Each number is 50 + 12 x the weight over its row's rms, rounded and kept within 0 to 99. Layers, rows and columns count from 0. The size before them is the row's rms in percent of the matrix's.

# layer 5 MLP up, 768x192, rms 0.238, rows 749-765, columns 96-191
097:70 49 67 34 53 68 12 56 52 60 64 59 32 45 49 37 46 40 62 61 55 24 53 49 42 44 53 46 49 40 50 51 61 56 43 38 55 70 58 56 62 48 47 64 34 52 62 53 54 51 58 50 38 67 61 20 49 50 47 53 42 41 43 34 62 52 55 58 44 56 43 39 36 54 56 57 25 57 46 43 63 32 79 39 58 36 47 68 71 58 42 41 57 27 41 67
110:22 47 71 51 60 40 36 62 74 43 54 46 52 48 48 63 62 53 67 49 51 42 62 53 61 29 61 22 60 43 68 51 59 66 71 69 46 56 41 50 68 59 28 60 49 52 42 50 71 67 55 43 34 44 58 69 66 37 33 62 48 50 25 50 46 31 43 43 53 48 26 55 45 54 52 51 38 71 47 38 47 59 69 49 59 32 68 47 41 74 46 35 59 54 41 51
101:50 53 31 37 55 58 32 36 35 51 54 52 56 56 69 48 56 44 45 64 61 62 37 52 45 61 45 37 45 43 49 50 44 72 43 64 54 50 73 51 42 33 61 58 60 65 59 41 53 70 49 53 39 61 47 55 50 39 47 94 39 43 38 48 29 67 48 47 47 52 47 42 57 49 80 65 50 37 48 36 45 60 51 60 43 58 64 46 27 48 53 32 50 48 64 55
104:47 55 51 37 78 51 48 52 51 47 53 33 43 65 41 47 71 47 61 64 49 45 74 47 30 40 53 54 39 42 58 54 49 59 69 57 31 53 54 63 37 51 66 53 51 64 63 57 42 37 39 56 31 61 59 52 52 63 50 38 53 36 56 53 56 66 67 46 50 58 62 43 62 63 58 56 42 45 44 29 52 54 67 48 70 62 64 55 56 51 51 61 50 53 76 45
094:50 40 53 42 49 33 66 43 44 62 43 40 71 72 47 27 49 48 23 45 40 44 57 39 40 34 40 54 53 44 58 54 46 31 35 61 48 49 56 71 58 40 46 54 60 78 50 57 53 44 68 50 59 69 83 63 50 64 47 30 45 45 66 43 58 64 59 58 36 52 39 59 39 46 48 58 50 44 60 81 49 53 41 30 55 30 63 79 41 59 27 32 63 43 42 58
093:78 65 67 35 35 33 43 38 61 37 42 69 59 43 39 45 52 53 40 53 37 48 48 69 60 53 43 56 47 53 42 55 51 62 66 49 35 57 46 42 69 47 37 64 60 65 47 39 44 27 55 54 40 69 46 38 52 44 39 40 42 40 47 57 55 35 80 69 60 45 53 52 58 44 47 55 42 79 24 60 66 57 55 40 52 53 65 32 53 19 52 52 63 63 64 47
097:33 25 48 43 38 69 36 52 42 46 36 84 34 68 64 71 52 58 54 68 63 62 46 40 47 67 42 57 44 61 46 49 49 47 36 39 42 31 48 49 49 21 57 39 42 30 31 36 66 68 54 42 61 53 57 52 58 58 58 48 43 32 54 46 66 48 34 57 43 44 43 49 51 47 32 40 57 52 70 36 81 46 49 41 42 54 53 56 41 43 60 51 53 32 40 49
118:43 61 24 34 36 37 43 31 58 64 41 50 51 68 49 40 41 55 67 60 39 62 58 68 37 50 42 63 43 46 66 50 40 55 69 40 53 42 56 61 57 45 54 61 68 52 47 47 62 62 55 54 58 79 54 18 46 55 65 65 35 37 48 56 54 46 59 70 75 33 44 55 64 43 64 55 50 69 46 27 44 56 50 56 51 52 49 29 60 37 57 66 70 18 37 51
104:49 56 43 41 52 76 55 34 67 54 46 63 71 47 47 27 69 41 53 38 68 40 40 48 66 46 48 40 40 58 63 61 66 50 67 66 69 58 63 52 59 52 54 68 64 49 33 33 57 37 50 46 51 46 51 60 44 15 47 68 35 45 59 55 42 46 62 57 41 63 62 36 60 45 42 46 53 30 55 62 53 30 45 42 57 56 60 49 61 69 46 41 53 27 55 45
096:50 32 32 47 49 50 53 62 44 44 34 58 55 34 52 49 58 54 36 38 49 45 47 50 53 50 38 51 50 68 61 60 30 61 56 65 37 54 42 46 60 54 50 58 45 71 41 26 54 35 48 37 35 58 59 35 63 55 44 38 48 19 57 66 50 67 74 60 62 46 23 55 50 62 63 40 34 48 55 54 60 42 55 48 67 60 46 45 27 46 49 47 48 59 50 67
099:45 53 59 46 41 38 48 77 71 66 53 37 56 38 49 59 56 41 41 64 57 40 60 54 51 42 43 52 41 46 47 66 54 50 37 60 60 48 58 69 62 56 35 60 44 43 63 53 62 46 66 45 39 49 62 55 57 49 50 55 53 34 28 35 44 60 52 46 49 64 24 47 48 47 51 35 36 54 47 62 50 54 28 51 66 34 81 51 50 41 49 60 66 67 57 57
108:48 42 36 31 34 66 61 58 33 58 60 40 43 44 41 46 65 59 56 52 31 39 65 48 47 41 35 61 55 68 40 41 44 47 59 53 42 39 47 41 40 51 69 19 71 47 62 44 67 57 08 53 80 60 48 61 55 66 47 38 43 48 59 60 46 53 43 61 65 44 55 52 44 66 43 46 41 27 47 53 39 57 63 30 48 46 32 53 61 64 56 37 57 73 41 75
096:37 49 32 53 45 46 54 36 71 70 46 60 64 50 52 45 72 63 41 44 51 49 57 48 69 39 32 44 60 60 52 39 48 52 75 40 62 47 46 52 57 54 49 61 43 39 58 38 63 48 70 80 67 45 37 57 47 31 39 73 39 53 46 51 68 51 39 62 38 62 43 56 38 51 53 56 84 53 47 42 35 58 50 56 37 31 35 33 43 32 46 53 59 48 49 44
097:46 45 49 43 83 52 55 42 43 56 62 42 51 74 38 38 69 61 50 56 49 33 55 61 66 38 65 62 52 60 47 58 45 49 47 21 66 57 72 75 80 70 40 43 44 60 45 82 60 69 62 57 49 69 48 38 66 48 67 56 45 41 52 57 65 51 38 75 72 35 43 44 55 59 78 44 45 41 61 54 45 66 68 50 64 52 70 38 52 57 41 63 54 46 48 49
110:45 44 50 49 51 58 33 38 42 49 61 68 48 58 50 31 49 37 40 43 38 42 52 60 66 39 57 54 42 55 25 52 49 54 64 75 59 64 59 50 48 51 50 49 45 44 53 54 80 59 26 60 61 65 46 48 55 41 55 32 47 60 66 51 42 39 48 47 16 53 39 56 41 70 65 46 57 32 48 47 44 56 54 56 55 49 49 68 48 46 57 71 32 44 66 53
102:33 52 46 23 46 53 39 45 55 50 44 42 51 37 46 48 65 35 53 36 68 25 55 54 67 51 48 50 54 48 41 76 73 66 33 39 43 39 53 32 46 59 59 43 49 41 50 69 41 40 38 61 52 57 54 55 38 55 48 49 50 25 41 76 40 56 59 57 52 78 79 57 58 55 69 57 39 66 57 52 46 45 42 47 43 25 37 30 50 42 52 47 48 45 46 69
090:43 50 58 49 67 54 46 52 52 37 66 49 67 64 66 43 51 34 58 78 42 46 43 65 46 51 50 55 66 34 34 57 45 40 30 47 47 60 67 41 71 53 56 22 67 30 50 77 65 66 53 38 55 61 40 87 53 36 42 76 50 68 52 65 45 20 34 67 47 40 50 64 48 51 60 41 44 53 73 55 57 49 49 37 40 55 58 39 71 69 60 55 37 41 61 64
# layer 5 MLP down (transposed), 768x192, rms 0.115, rows 749-765, columns 96-191
097:75 30 67 65 43 67 64 30 39 52 48 64 41 49 60 57 36 57 57 33 63 34 43 55 27 51 60 33 40 60 52 48 57 41 48 63 64 52 35 26 79 71 89 67 58 65 36 64 52 63 41 53 50 70 53 20 44 57 54 58 60 48 46 71 39 46 42 42 49 61 40 44 51 60 52 57 30 49 52 43 47 46 59 20 46 45 42 44 59 36 48 53 41 43 47 52
092:38 64 70 82 45 79 31 52 56 22 58 46 45 53 65 49 29 51 31 68 52 39 46 56 63 35 42 46 60 48 71 45 54 32 53 50 39 47 43 52 29 52 38 31 43 59 51 43 50 55 50 37 33 54 47 48 41 54 54 39 77 55 53 61 28 60 64 55 39 52 54 48 58 54 54 64 42 69 48 60 57 37 56 58 61 47 30 41 25 64 62 58 45 51 61 60
102:49 55 42 24 41 53 48 60 59 56 42 54 34 60 54 50 37 38 28 55 60 66 38 36 60 36 40 38 67 58 47 56 58 67 51 66 44 43 56 38 52 48 57 57 55 78 49 50 49 67 77 62 68 40 58 64 36 40 52 37 63 67 73 54 50 64 55 64 36 58 45 34 40 53 60 30 48 56 59 42 45 60 54 61 48 78 46 70 63 58 48 21 28 62 48 46
118:76 35 69 33 58 51 46 54 60 54 66 60 73 31 70 35 69 39 54 82 49 52 34 51 55 53 57 55 52 52 41 62 34 45 36 39 58 43 49 60 56 53 59 55 58 48 43 52 35 76 58 46 45 51 75 49 61 57 58 58 28 67 58 73 61 43 45 55 38 59 68 51 57 35 57 39 52 69 50 62 58 38 37 48 50 48 44 63 37 65 40 36 45 31 49 51
095:41 44 38 49 36 60 45 41 42 31 45 59 42 38 79 50 54 55 39 40 51 59 58 56 49 31 52 51 43 63 47 56 53 39 51 37 51 66 42 49 49 34 52 69 38 65 61 54 27 52 55 29 50 56 23 43 47 30 60 48 46 56 51 64 37 42 39 35 59 44 48 66 44 49 58 40 68 71 52 46 55 32 53 37 50 36 51 59 51 59 33 49 39 46 52 56
105:75 56 62 68 48 35 43 46 39 49 52 21 73 46 57 60 43 40 51 44 48 58 43 45 63 55 59 58 52 52 32 46 48 50 61 43 70 62 51 44 42 42 60 40 41 39 48 56 43 46 51 21 57 73 45 53 46 65 77 43 37 42 49 43 57 55 53 58 41 60 69 51 47 29 49 56 41 54 66 59 67 53 39 46 40 40 53 36 59 35 55 45 45 68 30 30
094:50 66 45 44 58 47 30 51 33 47 59 45 61 71 45 47 53 27 50 25 49 56 42 49 33 48 37 30 66 43 55 54 52 69 48 26 54 47 59 43 51 65 55 36 50 49 59 42 40 50 42 53 47 49 38 37 45 72 50 47 44 53 55 52 44 66 44 53 38 60 49 46 49 57 51 58 57 59 69 58 42 25 43 45 48 70 48 58 46 44 52 52 37 30 54 33
113:76 50 58 33 32 63 44 27 54 51 48 49 36 52 61 61 47 46 53 50 56 55 58 44 46 32 50 69 43 44 44 55 39 56 54 62 32 50 71 42 35 26 28 76 54 29 46 60 60 30 47 38 58 54 49 65 43 51 27 80 46 49 58 39 49 46 49 72 71 46 30 43 44 40 57 49 35 45 34 44 63 46 55 37 48 46 77 44 66 31 70 27 72 36 34 31
110:65 45 44 60 50 46 55 38 51 67 41 47 39 58 33 56 43 73 58 51 50 22 39 56 51 45 61 41 12 72 66 53 72 53 46 55 53 52 51 54 51 52 48 58 44 52 76 65 62 64 45 59 55 58 44 45 47 23 45 60 65 49 57 43 44 60 57 59 51 39 61 46 49 34 23 35 45 74 50 63 61 31 54 26 53 55 54 79 52 64 54 56 62 47 56 39
111:56 47 45 66 48 62 69 51 34 59 33 58 65 64 57 59 43 56 56 31 66 43 43 36 33 37 41 47 29 72 55 45 34 45 77 45 52 73 36 49 54 61 69 44 53 48 47 46 36 47 36 50 30 58 66 35 66 61 52 29 54 55 47 79 40 56 64 72 61 63 32 61 49 48 41 47 32 40 55 34 54 57 65 40 44 38 53 63 46 46 60 34 45 53 56 32
113:59 39 46 60 56 49 45 60 56 52 55 44 57 46 64 34 38 62 70 51 28 30 44 54 39 39 30 44 32 53 63 63 57 34 64 58 58 68 64 41 53 52 36 45 22 42 75 47 56 51 58 79 54 48 53 43 55 36 44 41 28 60 46 33 36 60 64 49 54 40 47 35 60 46 45 36 50 40 65 59 45 53 51 59 58 63 45 62 67 33 46 47 19 47 52 57
094:25 50 54 38 46 61 53 50 76 65 32 59 40 50 42 38 42 54 71 46 51 28 37 34 59 38 55 77 55 32 35 53 52 52 57 50 48 49 43 61 44 60 53 56 42 58 57 72 47 47 45 70 44 36 38 63 56 49 13 42 48 40 45 50 62 59 52 45 43 51 36 50 28 23 41 58 35 71 41 52 34 34 51 40 39 46 55 54 32 42 55 55 45 26 54 59
087:50 37 37 61 30 59 43 38 55 69 33 45 38 45 72 34 27 49 39 52 69 56 35 35 50 62 48 43 36 57 44 72 30 50 83 36 60 58 49 51 50 33 38 60 43 32 55 43 49 38 44 52 54 43 43 48 31 41 28 55 67 55 69 74 56 36 47 63 52 44 45 54 36 43 48 52 46 57 65 37 46 41 53 45 37 57 40 48 40 33 49 64 58 75 48 34
104:47 41 49 43 48 54 46 66 41 73 50 55 48 46 38 23 41 49 53 46 71 43 36 52 34 41 75 48 44 47 45 33 61 54 17 31 72 42 62 78 63 61 63 37 35 42 59 36 61 60 37 43 29 50 56 55 31 35 30 54 44 46 50 50 62 38 39 51 57 76 46 55 53 46 37 54 57 49 51 47 52 33 42 40 64 48 49 44 38 62 38 50 59 51 34 65
078:52 66 36 57 61 39 44 41 68 51 49 59 36 47 49 49 35 21 47 57 44 47 38 49 33 51 53 43 37 49 26 60 54 36 77 47 53 59 63 36 64 21 26 33 67 60 44 56 36 46 33 63 72 60 46 49 52 48 56 46 45 66 60 66 44 60 64 54 37 39 49 68 39 78 50 50 37 29 40 53 51 27 66 46 61 51 69 45 59 67 68 39 68 62 41 62
104:29 36 45 50 46 59 42 41 60 39 39 37 19 45 62 46 66 22 33 54 54 57 39 48 51 64 59 06 49 69 33 52 58 35 57 38 53 63 71 43 35 29 62 63 54 54 53 54 44 52 39 33 67 33 47 47 52 52 53 49 36 66 39 56 59 46 70 41 61 66 40 37 29 70 52 42 32 51 42 34 45 58 56 40 49 50 40 52 48 57 57 57 41 54 63 57
105:69 47 55 42 55 56 57 58 42 52 44 59 31 34 40 40 51 47 63 33 66 34 36 39 38 60 52 58 59 57 68 72 30 49 30 55 67 49 46 46 60 43 58 49 59 49 48 44 64 44 34 63 49 53 45 67 19 53 29 70 32 55 43 52 19 56 63 45 55 49 44 56 51 61 55 53 49 51 46 29 49 44 53 40 45 47 32 42 43 58 63 66 27 24 28 44